Each number is 128 + 32 x the weight over its row's rms, rounded and kept within 0 to 255. Layers, rows and columns count from 0. The size above them is the row's rms in percent of the matrix's.

# layer 3 MLP down (transposed), 512x128, rms 0.175, rows 269-295, columns 0-127
size [ 91  98 112  99  92  86  92 112 101 103  93 106  96  79 108  92  95  98 109 100  85 102  84  96  94  98 112]
[[119  81 157 129  79 134 125  75 111 120 157 131 108 185 147  89 130 152 184  97 121  93 164 104 106 155  72 143 128 108 126 142 174 141 126 164 134 131 155 128 134 135 106 121 186 115 223 175 126 179 154  82 112 110  85 149 126 116 168 151 105 133  99 175 159 127 140 177 134 116 113 167 154 105 128 149 130  56 234  91 132 212 137 114 126  96  59 106 134 108 144  95 140 122 121 141 128 108 132 119 134 147  96 143 125 113 120  96 190 121 118 177  84 100 144 182 129 115 114 109 205  93 145 129 134 125 190  95]
 [102 127  65  71 100 187 152 145 102 123 104  83 172 143 127  78 143 117 108  81 107  59  99 198  95  65 115 159 138  97 121  79 127 190 168 139 126 145 116 207  95 153 151 133 124 127 126 109 103 145 136 144 150 143 123 165 139 110 137 132 100 111  79 166  98  82  55 126 152 176  96 147 140  94  62 127 139  64 139 121 170 119 108 119 125 119 108 123 159 155 172 172 149 134 167 165 123  95 153 139  98 120 108 127  53 111 127 134 120 172 144 133  98 173 156  91 130 127 132 170  64 124 174 155 167 108 127  91]
 [ 90 154 108 105 125 145 123 125 128 115  79  81 146 148 112 195  97 190 146 112 148 181 156 149  97  85 121 215  92 134 176 154 149 166 143 125 118  60 173 158 104  82 108 153 124 132 200  68 103 115 112  67 115 125 138 116 176  93 157 112 139 157 117  93 140 132 113 137 172 151 157 113 131 152 155 173 137 135 110 128 163  53 143  95  73 160 131 163 155 100 182  95 105 133  87 133 158 151 132 148 125 154  69  79 111 139 103 130 100 122  99 175 180 158 158 138 203 174 149 112  91 101 148 129 118 133 122 145]
 [145 117  91 142 140 128 138 118 157 150 149 120 133  85 185 116  68 173 156 186 150  89 125 138 112 143 108 117 104 178 117  93 101 146 113 113  92 103 123  79 104  80 122 131 147  99  89 107 143 109 111 161 128 103  95 145  55  97 130  74 134 116 118 123 147 160 118  69 136 139  97 149  68  79 141  99  73 133 118 121 112 124 144 156 159  61 198 124 142 147 157 137 116  60  60 187 163 119 144 125 111 117 143 125  97 119 110 107 160 178  70 152 144 159 172 182  89  90 187  84 152 133 112 203 153 115 136 184]
 [135 123 103  99 159 136 151 136 140 116 118  94 174 163 123 109 186 132 100 143 118 151 146 128  91  98 109 117  73 144 135  90 135 124 127 199 145 115 117 114 113 154  86 163 153 212 188 154 139  71 119 138 194  87  80 125 150 136 123 113 134 136  74 109 144  99 105 161  96 154 118 188 174 157 131 180  88 110 118 142 114  89 170  75 161 108 125  71 147 151 116 120 117 134 126 143 133 112 158 160  88  72  70 132  41 101  38 140  65 164 121 154 142 146 159 150 154 134 151 134 119 103 143 111 152  63 127 166]
 [ 97  92 101 128  47  99  99  80 174 133 135 141 162 132 126 146  33 117  90 109 113 107 118 110  76  85 142 113 101 145  85 109  92 109 131 137 158 112 115  78 123 165  96  67 117  89 152 116 129 111  95 175 137 111 170 151 129  56 136 137 149 120 111 138 124  92 154 104 109  87  82 153 110 126 103 169 135 102 171 103 111 136 141 117  96  76  77 107  96 154 154 118 163 138 173 112  74 134 136 116  76 127 143 138 164 128  94 100  93  88 132 143  54 155  42 132  80 106  98 104 109  72 154 136 170 142 101 179]
 [ 86 103 124 117 146  94 130 115 137 104  64 112 211 137 114  88  86 154 111  92 164 194 132 128 124 141 111 175  78 147 110 160 121 157 116  80 131  83 108 151 125 109  87 153 137 140 119 110  78  68 158 123 156  80  69 172 153  76 133 170 141 118 139 159  94 148 161 154 149 180 169 124 143 122  96 112 134 141 160 158 111 174 145  75 150 154 101 175 154 128 171  88 174 113 163 111  79 173 138 162 179 179 124 121 172  90 170  76 135 174 137 104  81  80 120 110 136  99 120 122 122 140  53  96 101 105 125 138]
 [ 96 126 169 121 176 117 135 115  78 168 135 181  99  96 130 177 179  91 122 139 186  92 120 101 155 131 102 100 148 117 136 134  94 149 130  75 132 129 102 146 152 111 107 141 204  94 113 131  82  56 154 104 129 110 115 139  86 152  95 112 145 167 148 138  76  93 107 143 156 129 108  95 134 120 185 140 139 150  65 122  78 113 107 125  10 128 105 125 133 153  86 128  91  77 121 149 105  65 167 142 115  99 133  74 132 147 123 147 107 100  87 136 147  97 106 117 123 140 133 176 155 104  77 138  29 156 111 124]
 [149 114 190 161 103 157 171 108  98  96 151 164 137 105 155 110  80 126 153  99  95  85 122 113 163 178 166 152 136 145 141 106  64 121 144 126 166 127 117  82  37 175 140 116 154 155  87 102 133 138  80 148  96 145 118  94 145 119 151  91 140  99  86 152 146 134 119 160  99 166 153 116 173 134  96  90 186 143  88 100 115 141  85  72 213 144 165 130 110 116 165  92 140 147  89 159 104 158 106 123  84 113 174 140 127 122 209 135 185 171 151  98 154 107 151 113 104 130 124 136  99 104  78  50 119 155 151 130]
 [125 150 137 120 152  66 182 102 151 135 227 129  81 140 173 120 123 178 180 158 100  96 153 149  85 104 164 149  89 151 177 194 119 114 141 129 174 146 148 136 103 143 118 108  95 134 140 115 138 153 138 117 135  34 154 107 191 153  95 171 152 182 122 149  91 140 105 114 112 146 112 160  63 130  93 123 128 110 122 122 109 123  83 111 111 143 117 120 127 136 108 112 171 159 124 138 127  69 149 100 148  66 137 154 115 175 125 117  78 149 181 150 125 161 116 149 160 139 170 151 224 100 177  99 163 149  86 141]
 [142 156 163 178 144 107 117 110  65 136 126 193 148 139 152  98  65 164 153 113 195  54 150 166 125 105 170 142 151 131 108 131  64 153 158  96  77 133 143 154 164 159 171 109 163 124  60 199 181 125  79 104 135 154 147 124 153 153 109 102 110 157 160 107 124 132  84 158 164  82  98 104 121 126 141 111  86  77 130  72 154  94 147 151 157 153 135 129 112 117 144 173 116 107 132 109 114 167 135 126 118 199 101 121 183 153 145 128 158 141 140 140  59 139 160  60 145 126 146 103 152 181 122 105 140  90 180 134]
 [144 161 101 155 102 153 173 203 121 159 134 178  76 137 162 199 115 141 110 108 220 119 135  69 109 184 161 178  77 179 118 160 186 174 108 149  97 161 134 178 117  68 140  96 170 116  68 103 169 151 121 121 165 120 100 114 101  87 127 128 172 127 131 140 119 149  63 134 143  94 112 137 145 140 102 115 166 164 130 113  91  97 152 131 135 157 145 108 164 144 166 139 154 169 147 158 187 120 113 124 151 102 157 124  84 111  95 142 149 133 102 144 122 149 146 145 141 183 194 124 144  98 167 158 161  81 126 150]
 [121 149 180 125 198 109 128 130 161 159  72 124 126  62 150 175 144 159 128  62 141 136 124  80 130 146 162  78 125  53 109 133  69 114  69 108 156 110 102  84 121 167 114 103 138 138 138 158 196 139 124 100  96  87  87 119  57 132  99 161 146 178 101 149  96 137 175 137  92 130  93 123 106 158 120  79 153 105 174 118 136 153  70 157 112 104 152 112 139 113 154 117 122 115 117 147 108  99 131 151 130 141 201 203 113 183 116 126 166 190 130 142 183 124 168 125 121 165 157  78 114 115 143 153 122 170 150 131]
 [127 155 127 161 117 112  63 138 117 106 178 117 125  94 149 138 185 121 115 105 123 112 183  98 160  94 157 150 170 180 186 118 154 120  81 119 123 129 124 118  72 204 134 135 109 131 147  81 132 110 190 139  80 185 131 191 141 145  81  99 115 153  56 110 115  97  81 104 122 131 129 174 127 114 138 122  79 145 135  90 152 163 157 143 150 127 124 118 193 139 161 133 157 186 114 126 114  96 125 170  99 106 118 159  85  97 132  72 130  71 173 128 146  94  73 154 112 175 125 134 121 220 175 149 115 168 130 135]
 [ 98 106 167 145 140 119 151 211  82  89 141 118 127 118 144 138 119 147 125 135 161  58  98 152 160 102  91  65  97 149 108 105 104 151 127 172 150 147 129 168 121 124  98 139 119 183  85 176 120  83 155 120 117 152 139 111 139 136 100 123 142 101 111 134 138 114  31  89  83 149 141 104 199 138 105 175 127 130 108 149 199 103 152 119 103 146 194  58 115  74 128 103  72 106  85 109 120 115 163 169 185 110 100 173 134 116  88 139  87  91 112 114 138 102 145  98 156  32 107 106 117 130 123 134 144 154 131 138]
 [119 193  92 167  73 140 145 158 102 116 132 125 139  68 163  70 150 131 122 200 118 133 102 123  92 117 108 127 104 168 148 160 130 165 170 131 159  53 134 113 115 121 153 161 117 137 157 165  86  91  63 104 137 104 115  74 124 101  73 111  94 104 128 104 111  90 149 119 157 115 149  77  92  91  96 190 141 139 129 111  94 115 126  72  94 157 147  82  63 144  76  78 173  97 128 155 107  95 132  72 129 125 136  95  60 136  88  89 142 184 104 127 136 152 117 111 120 101 193 119 108 119 154 124 128 150 146  68]
 [184 140 105  76 127 153 136  50 162 149 117 123 193 122  98 138  80 136 106  85 117 132 135 124 206 142 110 106  95 126 136 163 157 102 118 140 161 137 109 151 171 112  75 138 130 116 104 112  94 153 125 101 173 122 101 130  98 100  79 155  83 125  99 103 104 129 140 108 110 104 139 120 102 110  62 228 193 153 160 157 127 168 160 113 179  86 144 106 173 100 131 116 159 159  89  84  97  84 148 189 130 143 127 119 103  83 103 156  53 155 181 106 174  95 130 106 155  91 150 150 139 136 113  72 153 138 124 134]
 [118 130 108 116 149 137 178 128 166 116 114 123 102  77 104 152 152 140 118 100  83 155 132 143 116  98 153 160 100 189  44 143 105 188 182 155 142 132  87 150 114 138 126 138 112 196  74 165 115 147 116 100 166 118  88 152 127 146  87 112 176 127 120 136 117 108 125 128 149  38  92 131 186 149 146 115 163  75 124 149 123 124 178 127  89 168 118  68 123 129 158  75 156 164 155 166 151 120 132 123 179 122  88 195 170 133 120  42  79 105 176 147 111 124 127  75 143 126 128 132 163 168 118  84 127  93 114  86]
 [144 121 153 131 171 161 124  80 132 152  82 168 162 163  80 129 154  90 134 176 154 196 118 119 129  98  46 104 139 133 128 123 125 103 114 114 132 166 108 157 118 104 182 125 119 114 161 125  97 141 119 118 133 113 112  48  91 128 130 129 108 178 113 154  81 101 136  96 207 104 132 100  98  65  80 144 149 142 151 156 133 166 228  77 133 120 119 170 110 187 133 133 137  84 129 127 122 139  89 147  95  66 137  87  96 174 156 152 162 172 108 124 140 144 153 141  79 134 109 122 168 173 125 175  83  66 146 134]
 [152 118 126 118 132  84 157 178 147  72 156 159 143 166  96 106 130  67 111 109 111 134 176 192 141 118 132 102  81 111  90 109 153 160 126 114  97 114  83 168  67 140 157 106 150 138 102 130 115 132 186 118  65 141 168 112 160  56 169 133 143 130 168 113 164 144 124  73 154 128 129 150 175 167  71 153 249  86 140 118 104 132 171 114 138 136 142 127 139  92 134 135 145  77 158 159 107 165 135 113 146 123 161 166 163  58 144 211  79 146 159 152 145 152 147 144 127  76 109 132 111 121 111 121 142 132 136 146]
 [157 114 141 119 114 125 146 155  47 127 104 152 123 143 111 131 104 127 143 116  84 142 163 162 153 122 152  88 156  89 133 127 139 147 208 190 100 104 130 114 150 123 129 105  98 151 115 162 153 109  68 109 161  52 107 119 130 105 187 138 138 177  66 131 107 101 124 116 106 125 113  60 119 175 136 115 131  26 164 130 157  74 134 140 114 148 163 155  26 155 135 103 144 186 114 107 138 129 187 138 147 144 157 161 129 130  82 114 118 145 145 135 103 118 121 137 186 118 140 166 136  94 144 218 150 173 124 119]
 [110 133 115 122 214 108 144 107  99 145 179  96 130  93 121 194 113 129 146 205 150 201 158 129 191 140  67 148  97 121 157 122 108 153 175  98  86 198 123 124 164  83  94 122  98 110  95 155 118 139 114 137 114 184 150  64 143 144 119 125 127  73 154 145 118 123 169 101 176  94 134 154 110  95 107 101 117 126 174 145  66 129  92  98 101 141 175 110  93  70 118  99 129 108 121 121 140 134 130 153 189 187  93  79 147 104 138 143 127 183  98 120 108 160 147 159  95 120 163  73 160 146 106 145 159 103  99 119]
 [ 83 171 127 134 104 121 134 120 139 152 137 155 109 152  81 147 112 119  68 113 144 123 123 181 146 118 149 126 125 166  64  82 113 119 140 174 165  47  98  76  74 127  58 129 121 100 116 145 129  72 137  93 129  81 117  79 163 138 121 115  73 122 110 134 118  67 188 147  96 166 140 113  44 139 118 100 134 102 182 113 118 162 118 112 132 154 128 107  93  74 116 120 133 167 126 130 112 131 191  36 108  96 150 124  85 107  82 135 121 120 174 136 161 117  99 150 101  77 123  90 105 112 156  61 134 160 108  95]
 [153 121 126 158 135  95 117 142  94 166  90 184 159 162 174 128 168  69 146 121 185 186  95  55 125 163 132  53 119 125 147 102 129 150 187 144 155 152  97 103 113 140 132 103 104  91 218 152  73 111 181 188 138 134 158 138 101 109 116 165 132 137 115  93 133 139 140 117 135 128 166 127 130 197 158 165 121 110 203 144 106 103 134  93  77 112  75  87  84 107 153  68 127 106 121 109 145 131 113 103 137 139 108 103 142 120 124 120  93 137 143 105 122 164 132 206 116 118 173 193 103 176 129  86 147 113 144 112]
 [105 143 164 124 191 201 177 170 136 142 132  61 131 111 149 104 112 178  83 117  58 154 126 112 139  92 117 168 106 115 116  95 158 115 136 146  87 139  71 116 136 167 174 123 137  92 102  78 102 132 157 138 119  83  86 178 122  85 112  99 198 133 143 143 158  96 104 136 127 128  72 103 146  54 106 125 127 123 121 111 100 124 103 102  29 182 108 126 143 161 111 138 125 163 120 123 140 176 110 135 166 159 203 128 161  93 110 156 104 165  78  92 166 133  84 169 111 135 113 159 149 114 113 126  66 131 135 139]
 [122 110 127 127 205 152  63 110  96 114 159  52 134 102 178  66 158 120  78 150  71 100  95 158 160 151  93 143 122 134 131  74 138 122 159 137 110 122 104 170 160  92 134 141 107 144  83 116 122 170 128 165 150  96  98 193 144 153 156 178 137 120 147 133  85 161 154 162 128 136 182  95 111  66 110 189 118 152 124 130  89 169  59 130  70 104 125 126 170 142 100 120  72 178 122  60 147 103 142 106 101 103 127 129 155 111 112 150 190  71 156 117 108 145 137 125  85 114 115 112 180 142 154 126  95 119 160 144]
 [152 182 138 143 105 114 118 139 166 124 155  50 116 161 111 186 115 155 130 176  96  88 120 138 195 122 144 130 120 134 132 100 126 146 167 118 131 125 149  54 152 153  69  85 123 135 110  94 116 171 152 161 128 156 119 104  94 157 184 149 152 144 116  58  90  86 102 111 108 178 156 118  76 106 160  94 121 135 105 171 130 145 140 152  76 146  84 142 107  75 118 104  91 166 105  77 101  98  99 122 182 109 139 102 112 115 169 186 119  75  96 180 151 117 114 104 137 173 153 154  47 140 171 136 104 174 102 164]]
# layer 3 MLP up, 512x128, rms 0.181, rows 270-296, columns 0-127
size [ 96 100  98  95 100  90 107 104 102  99 116  99  81 101  91 103  91  95  96  95 110  90 104  89 100 109 101]
[[161 135 127  99 131 102 117  76  90 119 154 126 143 105 166 104 162 109 115  86 147  76 128 135  98 171 156  96 116  95 140 159 131 132 101 156 116 109 152 176 120 122 109 135 147 127 147 144 102 198 141 163  83 168 165 156 144  32 115  99  75 131 136  92 147 104 149 180 130 111 164 130 110 118 126 167 102 123  68 140 142  97  87 138 119 156 138 179 133  91 132 112 131 103 174  79 171 190 178  40 141 141 113 178 136 213 171 140 144 122 157 103 148 138 102 195 118 173 105 135 114 189 101 156 152 121  71 130]
 [ 85  88  78  72 149  46  99 137 130 153 146 146 112 121 134 112 122 125 108 138 138 135 119 135 126 161 152 157 134 137 142 104 144 136 150 108  89  70 151 141 107 109  22 133 108 172 187 138 192 125 159 112 113 102 145 133 143 141  72  64  71  57  95 138 131 123 143 159 198 171 111 115  96 204 146 147 148 188 127 120 134 139  98 129  63  98 108 158 123 109 166 160 120 115 172 112 108 105 157 131 162 157 115 150 115 101  87 118  86  94 139 105 120 155 168  95 105 196 173 119 161 135 164 149 120 153 123 168]
 [166 147  89 102  92 115  66  97 157 102 129 160 108 132 116 122 109 128 140 165 113  81  85 168 131  66  85  80 122 163  48 167 104 103 138  96 167 116 139 144 190 187 118 173  71 117 138 111 108 140 149  79 111 159 107 150  86  70 117 138 202 151 155 108 137 105 138 137 196 115  89  95 114 143 134 146 143 121 154 111 102 116 174 139  79 162 130 128 137 134 100 148 220 177 178  95 201 165 119 107 165 137  99 122 154 161 110 112  86 112 112 130 144 154 135 105  89 161 142 161 113  74 103 135 122 159 127 124]
 [125 120 170 149  86 128 130 130 132 103 159  95 117 123 114 136  76 129  94 176 120  81 115 164 103 107 116 163 136 139 108 162 158 110 127  83 119 125 193 137 177 137 185 102 146 111 139 197 126  88  92 121  83 168 106 111  93 115 149  83 112  89 125 155 122 146  90 137 162 154 148 119 119 139 134 122 151 150 159 163 140 193  70 123 115 101 128 143 177 117 107 148 117 136  96 146 151 157  91 106 123 159 140 114 107 181 148 102  59  84  91 105  99  73 116 119 184 136 211 101 167  92  57 109 144 218 153  52]
 [ 39 128 141 114 149 110 129 135  97 121  85  88 129 179 135 107 121 136 132 118 120 195  88 165 158 167  97  60 169 126 130 189 111 111 147 105 139 158 112 190 118  82  76  59 118 148 194 170 143 165 142 141  87 124 103  77  91 135 156  95  50 137  74  88  85  87 150 181 136 139 133 105  97 161 118 127 139 118 143 149 134 174 164 126 165 167 135 105 146 134 118 132 161  68  73 163 142 107 136 145 111 191 108  93 129 117 118  97 116 127  95 146  99 152 157 130 157 100 150  99 170 108  68 146 126 160 104 110]
 [121 131  97 108 135 154 140 191 120 105 109 114 104 108 121 180 165  94  97 136  99 137 125 103 174 140 111 139 128 114 136 177  72 150  89 154 140 145 184  99  99  66 105  88 121 137 111 106 116 145  84 160 150 146  69 152 176 132  86  83 153 138 155 144 146  86 118 149  63  45 133 121 121 160 131  91 117 155 152  68 176 114 110  55 213 102  52 104 134  67  98 150 125 108 171 136 176 161 134 157 154 163 163 129 122 105 130 119 111 133  54  98  98 145 155 152 127 142 167 103  90 101  94 122 160 113 135 118]
 [112 174  95 148 102  87 104 107  30  83 123 154 142 113 123 155 206 138 167 170 152 120 109 122 125  52 133 173 114 101 194 144 178 154 121 135 159 144  94 131 157 132 201 124 120 119  94  85 166 112 120  93 101 126 110 140 182 153 132 191 105 168 169 146 130  73 107  95 170 132 163 115 150 130 159 138 156 118 158 119 163 130 141 117 146 194  90 167 143 133 117  62 111  97 100 113  81 132 127 147 169 141 119 173 172 163 199 123 152 121  69 160  94 166 108 123 110 148 105 144 122  99 136 136 113 132 105 172]
 [131 112 127 141 125 130 113  64 122 135 125 134 116 128 129 185  95 113 124 150 145 207  91 136  85  52 135 104 151 152  87  88  98 121 153 100 120 100 145 136 107 170 125  78 112 137  94 153  91  74 154 128  97  90  78  79 106  90 129 154 160  66 192  94 111 127 176  82 132 167  92 118 135 121 157 157  95 156  87  79 125  94  43 111 133 117 172 107 180 181 150 140  81 131 106 121 167 152 128 153 149  83 108 100 124  69 195 119 177 117 143 142 123  88 132 152 162 115 123 148 114 153 160 128 189 114 169 100]
 [142  93 145 136 170  99 139 122  81 155 122 126 174 192 145 114 110 139 142  99 142 148 214 139  90 131 188 162  75 101 126  88 114  71 125 120 112 113 147 158  85 120 110  97  61 108 123 124 201 144 127  93 135  79 114 139 150 115 173 172 120  55 158 142 120 130 153  68 142 120 148 143  68  95 113  99 149  78 104 123 105 182 124  90 127  91 138 154 184 182 144 120 130 132 131 134 136 127 137 138 174 145 127 141  84 158 149 151 120 122 134 159 157 112 108  90  70  88 139 110 211  68  97 147 178  79  96 121]
 [140 146 112 145 121 125 104 164 188 153 150 123  98 138 137 138 159 149 127 131 114 178 176 170 115 104 127  79  72 114 193 108 163 133 176 114 154  59  60 167 143 126 138 151 108 129 190  96 148 155 136 135 154 117  74 141 151 114 129 118  88 171 127  75 157 111 173 165 156 143 136 201 135 117 190 145 149 136 105  62 101 163 143 160 127  97 137 175 141 156  84 149  87 147 107  98 131 133  88 163 118  79 137 114 141 122 105 127  93  55 155  85  77  72 171 170 123 116 119 166 121  94  84 156  76 115 172 116]
 [ 93 208 128 137 124  80 116 109 110  77 170 117 126 143 137 192 162  66 145 146  90 135 109 174  85 119 143  72 107 192 124 145 145 116 114 160 131  94 121 154 126 111 114 153 108 120 108 106 102 204 198 161 141 107 104 150 150 203 168 102 110 121 120  89  99 120 114 117 134 145 102  89 154 193 151 183  57 136 119 120 186 128 135 111 182 144 164 123 153 114  55 181 103 147 103 131 158 114 130 122 136 102 134 100 144  97 141 139 119 155 126 162 137 127 188 136 209 118 183  89  94 158 112 135  94 113 117 135]
 [154 116 145 109  89  94 107 124 191 150 112 146 121 119  88  43 154 100 184 156 145 165 150  83 149 119 205  94  56 138 135 142  91 147  88 143 133  92 147 141 137 138 157 107  68 120 163 123 128 117 103 160 162 132 122 178 188 137 123 146 132  87 112 113 132 127 147 114 152  94 138 107  65 162  85 159 184 125 125  54 120  93 178 116 157  96  79 147 152  69 111 145 110 103  67 112  81 111 116 107 178 101 101 136 137 167 126 163  99 107 133 157 126 187 106 149 108 128 169 121 143  95  98 157 153 143 189  79]
 [ 74 152 155  81 158 138 150 173 103 179 131 138  71 179  97 109  36 109 106 145 187 150 184 120  95 108 123 125 121 119 115 181 102 141 140  92 111 127 212 182 140 137 134 153  74  93 140 149  89 139 172 163 115 114  87 117 109 106 140 150 111 123  73  89 104 102 109 155  98 111 153 180 161 146 145 139 144 177 130 151 169 157 123  89 100  77 101 140 164 112 124 106 178 142  98  91 194 173 118 134 132 116 107  73  86 166 139 120 176  97 146 133  75 112 146 134 134 136  68  96 141  97 166 161 164 114 137 116]
 [136 115 125  75 130 135 135  66  92 123 144 136 169 151 138 136 116 180 145  92 108 150 106 107 156 131 138 147 168 184 139  64 106 131 149 103 139 116  77 183 151 129 159 153  92 115 121 123  75 128  77  75 122 144 175  89  84  96  82  96 120 104  99 143 116 108  75  97 156 135 141 114 229 141 151 139  88 105 126 151  84 191 120 123 128 119 139 160 142 154  92 220 121 137 213 120 127 114 151 124 215 156 120 128 115 105  88 159 115  87 140 116 105 123 141 169  87 147 151 127  86 118 136  93  86 125  93 179]
 [119 186 162 104 141 140 104 163 120 121  99  80 119 137 172 158 179 158 127 163 168  80 148 102 142 140 121 156 133  55 135 199 117 129 155 126 142 112 125 125 153 134 137 173 132 134 131 158 114 148 127 131  88 161 166 104 108 173 131 109  87  99 128  92 106 142  82 137  87 145 146  99 121 117 175 159  78 165 155 126 130 114  78  73 190 102 122  97 206 113 116 194  70 170  79 103 135 163  94 132  36 178 144 145  97 118  82  78 169 109 127  99 190 112 121 106 127 130 134 120  93  82 164 101  83 134 139 137]
 [116 165 114 103 129  85 155 186 174 146 164 139 123 211 132 197 125 142 102 133  87 131 144 171 129 133 152  94  61  91 137 129 101 126 141  80 119 112 155 140 121 130  89 149 103 137 106 130 130 136 159 132  66 144 179 133 122 125 135 151  66 145 128  95 141 139 115 129 112 105 112 100  82 102 153 142 139 133 139 118 133 114 150  93 156 136 134  94 108 156 137 158 140 139 118 164 193 171 127 128 115 173 150 148 164 160 187  96 115 106 112 190  75  54 134 131 185 138 192 150  86  79  25  88 160 159 140  66]
 [131 109 129 113 118 108  63  90 144 117  69 128  82 200 139 145 117 129 170 112 141 117 134 126 140 139 123 121 138 137 150 151 135 133 157 155 116 159 172 129 126 108 151 103 167 153 134 229 162 154 150 184  67 123 123 139 150  86  71 144  77  91 195 139 163 105 109  77 200 116 128  96 102 148 122 153 137 155 118 171  54 115  87 148 168 124 133  93  66 109 117 157  15  84 102 147 154 121 101 122  99 170 147 115 130 134 139  79 111 100 113 121 138 155 131  82 168 102 146 139 108 129 109 120 104 179 159 107]
 [136 107 154  95 172 128 151 131 135 112 154 125 134 151  71 129 163 186  95  76 109  85 122 130  87 143 151 107 125 164  87 193 178 161 191 131 178 131  94 109 118 198 190  91  52 149 156 143 147 162  84 143  95 129 127 129 170 144 122 130  91 102 123 152 155 162 100  99 190 161 179 141 139 144 123 135 147  92 128 118 146 119 143 160 100  97 148 151 141 120 121  87 209 113 134 106  81 161 135 146 132 184 154 196  41 119 101 115 149 111 135 122  97 120 159  84  81 156 146 162 114 150 108  90  95 143  99 154]
 [ 33 133 146  77  79 161 139 112 127 190 117 126 134 123  69 140 115  84 160 115  67 108 154  84 147 169 161 160 148 137 117 144 137 165 109  86 120 117 114 105 143 173 131 104 111 123 111 120 156 124 132 133 149 101  65 137 148 170  82 106 108 113 159 133 153 163 126 124 136  87 122 126 136 145 109 122  69  98  94  69 142 119 143  78  91 103  51 212 151 157  83 131 170 166 175 114 112 114 129 113  74 181 182 115 133 163  98  89 102 118  81 164  98  89 173 112 158 120 109 130 144 100  67 120 149 147 124  74]
 [131 124 113 182  99 115 138 126 112 146 156  99  95 103  79 146 147 166 145  67 123 183 173 119 107  69 171 122 142 137 150 148  60 152  90 102 105 203 200 139 163 141 189 146 156  87 110 132 168 106 159  96 130 124 143 127  49 158 127 100 159 129 219 133 152 146 181 147 102 147 160 119 129 149  82  55 116 185 131 165 120 115 121  98 145 139 134 112 189 131 120 171 130  92 137 174 148 133 134 115 143 134 147 133 152 120  95 177  94 144  75 103 110 156 140 177  91 104 133  83 120 144  87 115  97  84 138 148]
 [183 106  50 182  81 130  81 116 160 125 135 111 137  98 149 142 153 114 115 137 119 165 150 158  90  93  86 124 180  70 147 140  99 124 165 115 118 167 120 112 155 131 132 117  78  86 141 111 141 135 165 199  97 132 163 137 165 152 107 110 136 127 113 136 116 199 169 129 139 178 107 102 102  46 116 143 192 159 145  82  76 136 130  82 129 105  98 112 145 108 148 187 164 142 133  83 134 140 182  80 114  93 107 151 141 204 157 194  79 159  88 111 129 141  91 116  91 143  93 110 135  89 143 111 139 103  89 135]
 [133 104  49 156  95 153  97 150 120 144 145 110 182 139 141 126 164 176  51 114 140 129 102 120 107 135  95 123 127  97 108 143 126 122  95 114 181 116 127 162 151 131 141 159 127 141 124 169  94 156 106 154  98 182 145 197 112 111 125 113 120 119  76 115  96 153 122 106 146 151 167 142 117  99 131 204 152 142 115 118 206 191 143 158 105 135  94 104 137 177 115 157 101  67 171 155 126  72  81 134 111 120 104 144 108  95  92 105 166  70 193 149 124 178 119  73  69 110 179  80 134 129 160  80  89 120 173 153]
 [135 129 133  79 129 137 141 153 130 148 141 103  77 116 117 117 126 204 101 145 104  75 116 183  99  80 110 137 124 102  90 148  91 136  91 103 119 185 142 122  90 142 147 109 138 106 102 156  97 184  82 111 100 127  51 181 132 148  73 140 144  86 144 138  91 107 131 136 135 125 108  98 139  55 171  56 133 160 111  99 147 108 117 121 173 176 109 154 153  82 136 195 109 183 162  95 148 142  94 182 128 106 142 106  75 158 147 117 117 114 166 175 201  68 166 143 107 137 130  96 165 113 113 190 113 149 124 158]
 [136 126 135 138 155 148 133 116 109 187  89  97 110 175  77 141 131 125 102 107 128 128 109 111 128  92  43 132 132 102 164 211  41 156  88  79 142 160 161  97  62 104 152 135 108 142 118 104 175 121 178 187 137 149 119  82  94 141 118 142 125  81 173 107 144 130 194 128 176 118 159 125 138 124 112  94 148 133 110 108  95 143 124 132 105 122 121  92 137 140 103 132 127 145 131 113 155 137 169 152 142 151  99 106 132 112  68 156 128 148 126 138 155 140 163 128 183 162  94 133 126  97  38 198 102  68 215 114]
 [150 140  79 145 107 143  69 159 108 115  95 168 132  62 143 168 146 154  62 121 112 137 156 146 123  94 160 127 149 126 161 162 135 125  64  86 140 111 125 134  57  87 135 131 126 117 111  72 129 147 104 107 109  83  74 146 156 185 150 119 172 149 104 144 164 105  97 103 126 122 119  99 168 138  81 146 140 161 175  98 144 120 110 143 140  56 132  98 140 183 116 170 168 117 139 147  91 147 154 148 107  63 125 129 175 188  97 154 114  94  69  86 109  81 130 138 133 184 149  98 125 161 167 165 179 132 211 126]
 [136  55  86 189  52 107  89 131 156 131 150 102 109 134  95  86  85 182 134 107 155 165 131 131 174 139 163  66  94 135 120 112 119  88 144  90  99 109  99 117 128 165 104 113  82 108 120 121 110 149 136 115 100 186 225 150 119 109 144 111 145 136 167  75 135 153  97 163 110 137 152 177 165 179 127 150  48 201 126 153 146 172 133 134 126 122 117 143 122 143 138 151 123 156 162  69  84 140  99 122 164 145 128  89  88 126 165 138 175 129 139 187 126 139 122 108 115 159 126 102 147 107 105  89 120  78  72 177]
 [158 107 107 130  75 174 158 155 102 114  92 132 156 112  75 128  84 126  76 122  53 119 150 108 100  81  98 100 137 118 145 147 147 169 104 116 109 176 139 103 118 117  99 112 117 158  70  81 145 105 172 157 155 154 137 181 102  77 129 143 118 138 142 118 205 102 111 123  53 153  74 139 124 164 146 150 147 133 139 171 114 168 148 175  87 133  90 129 178  76 140  96 144 155 123 148 146 119 169  81 165 133 123 157 104 111  57 103  97 202  83 153 105 171 171 141 120 160 142 146 127 105 112 216 110 144 111 107]]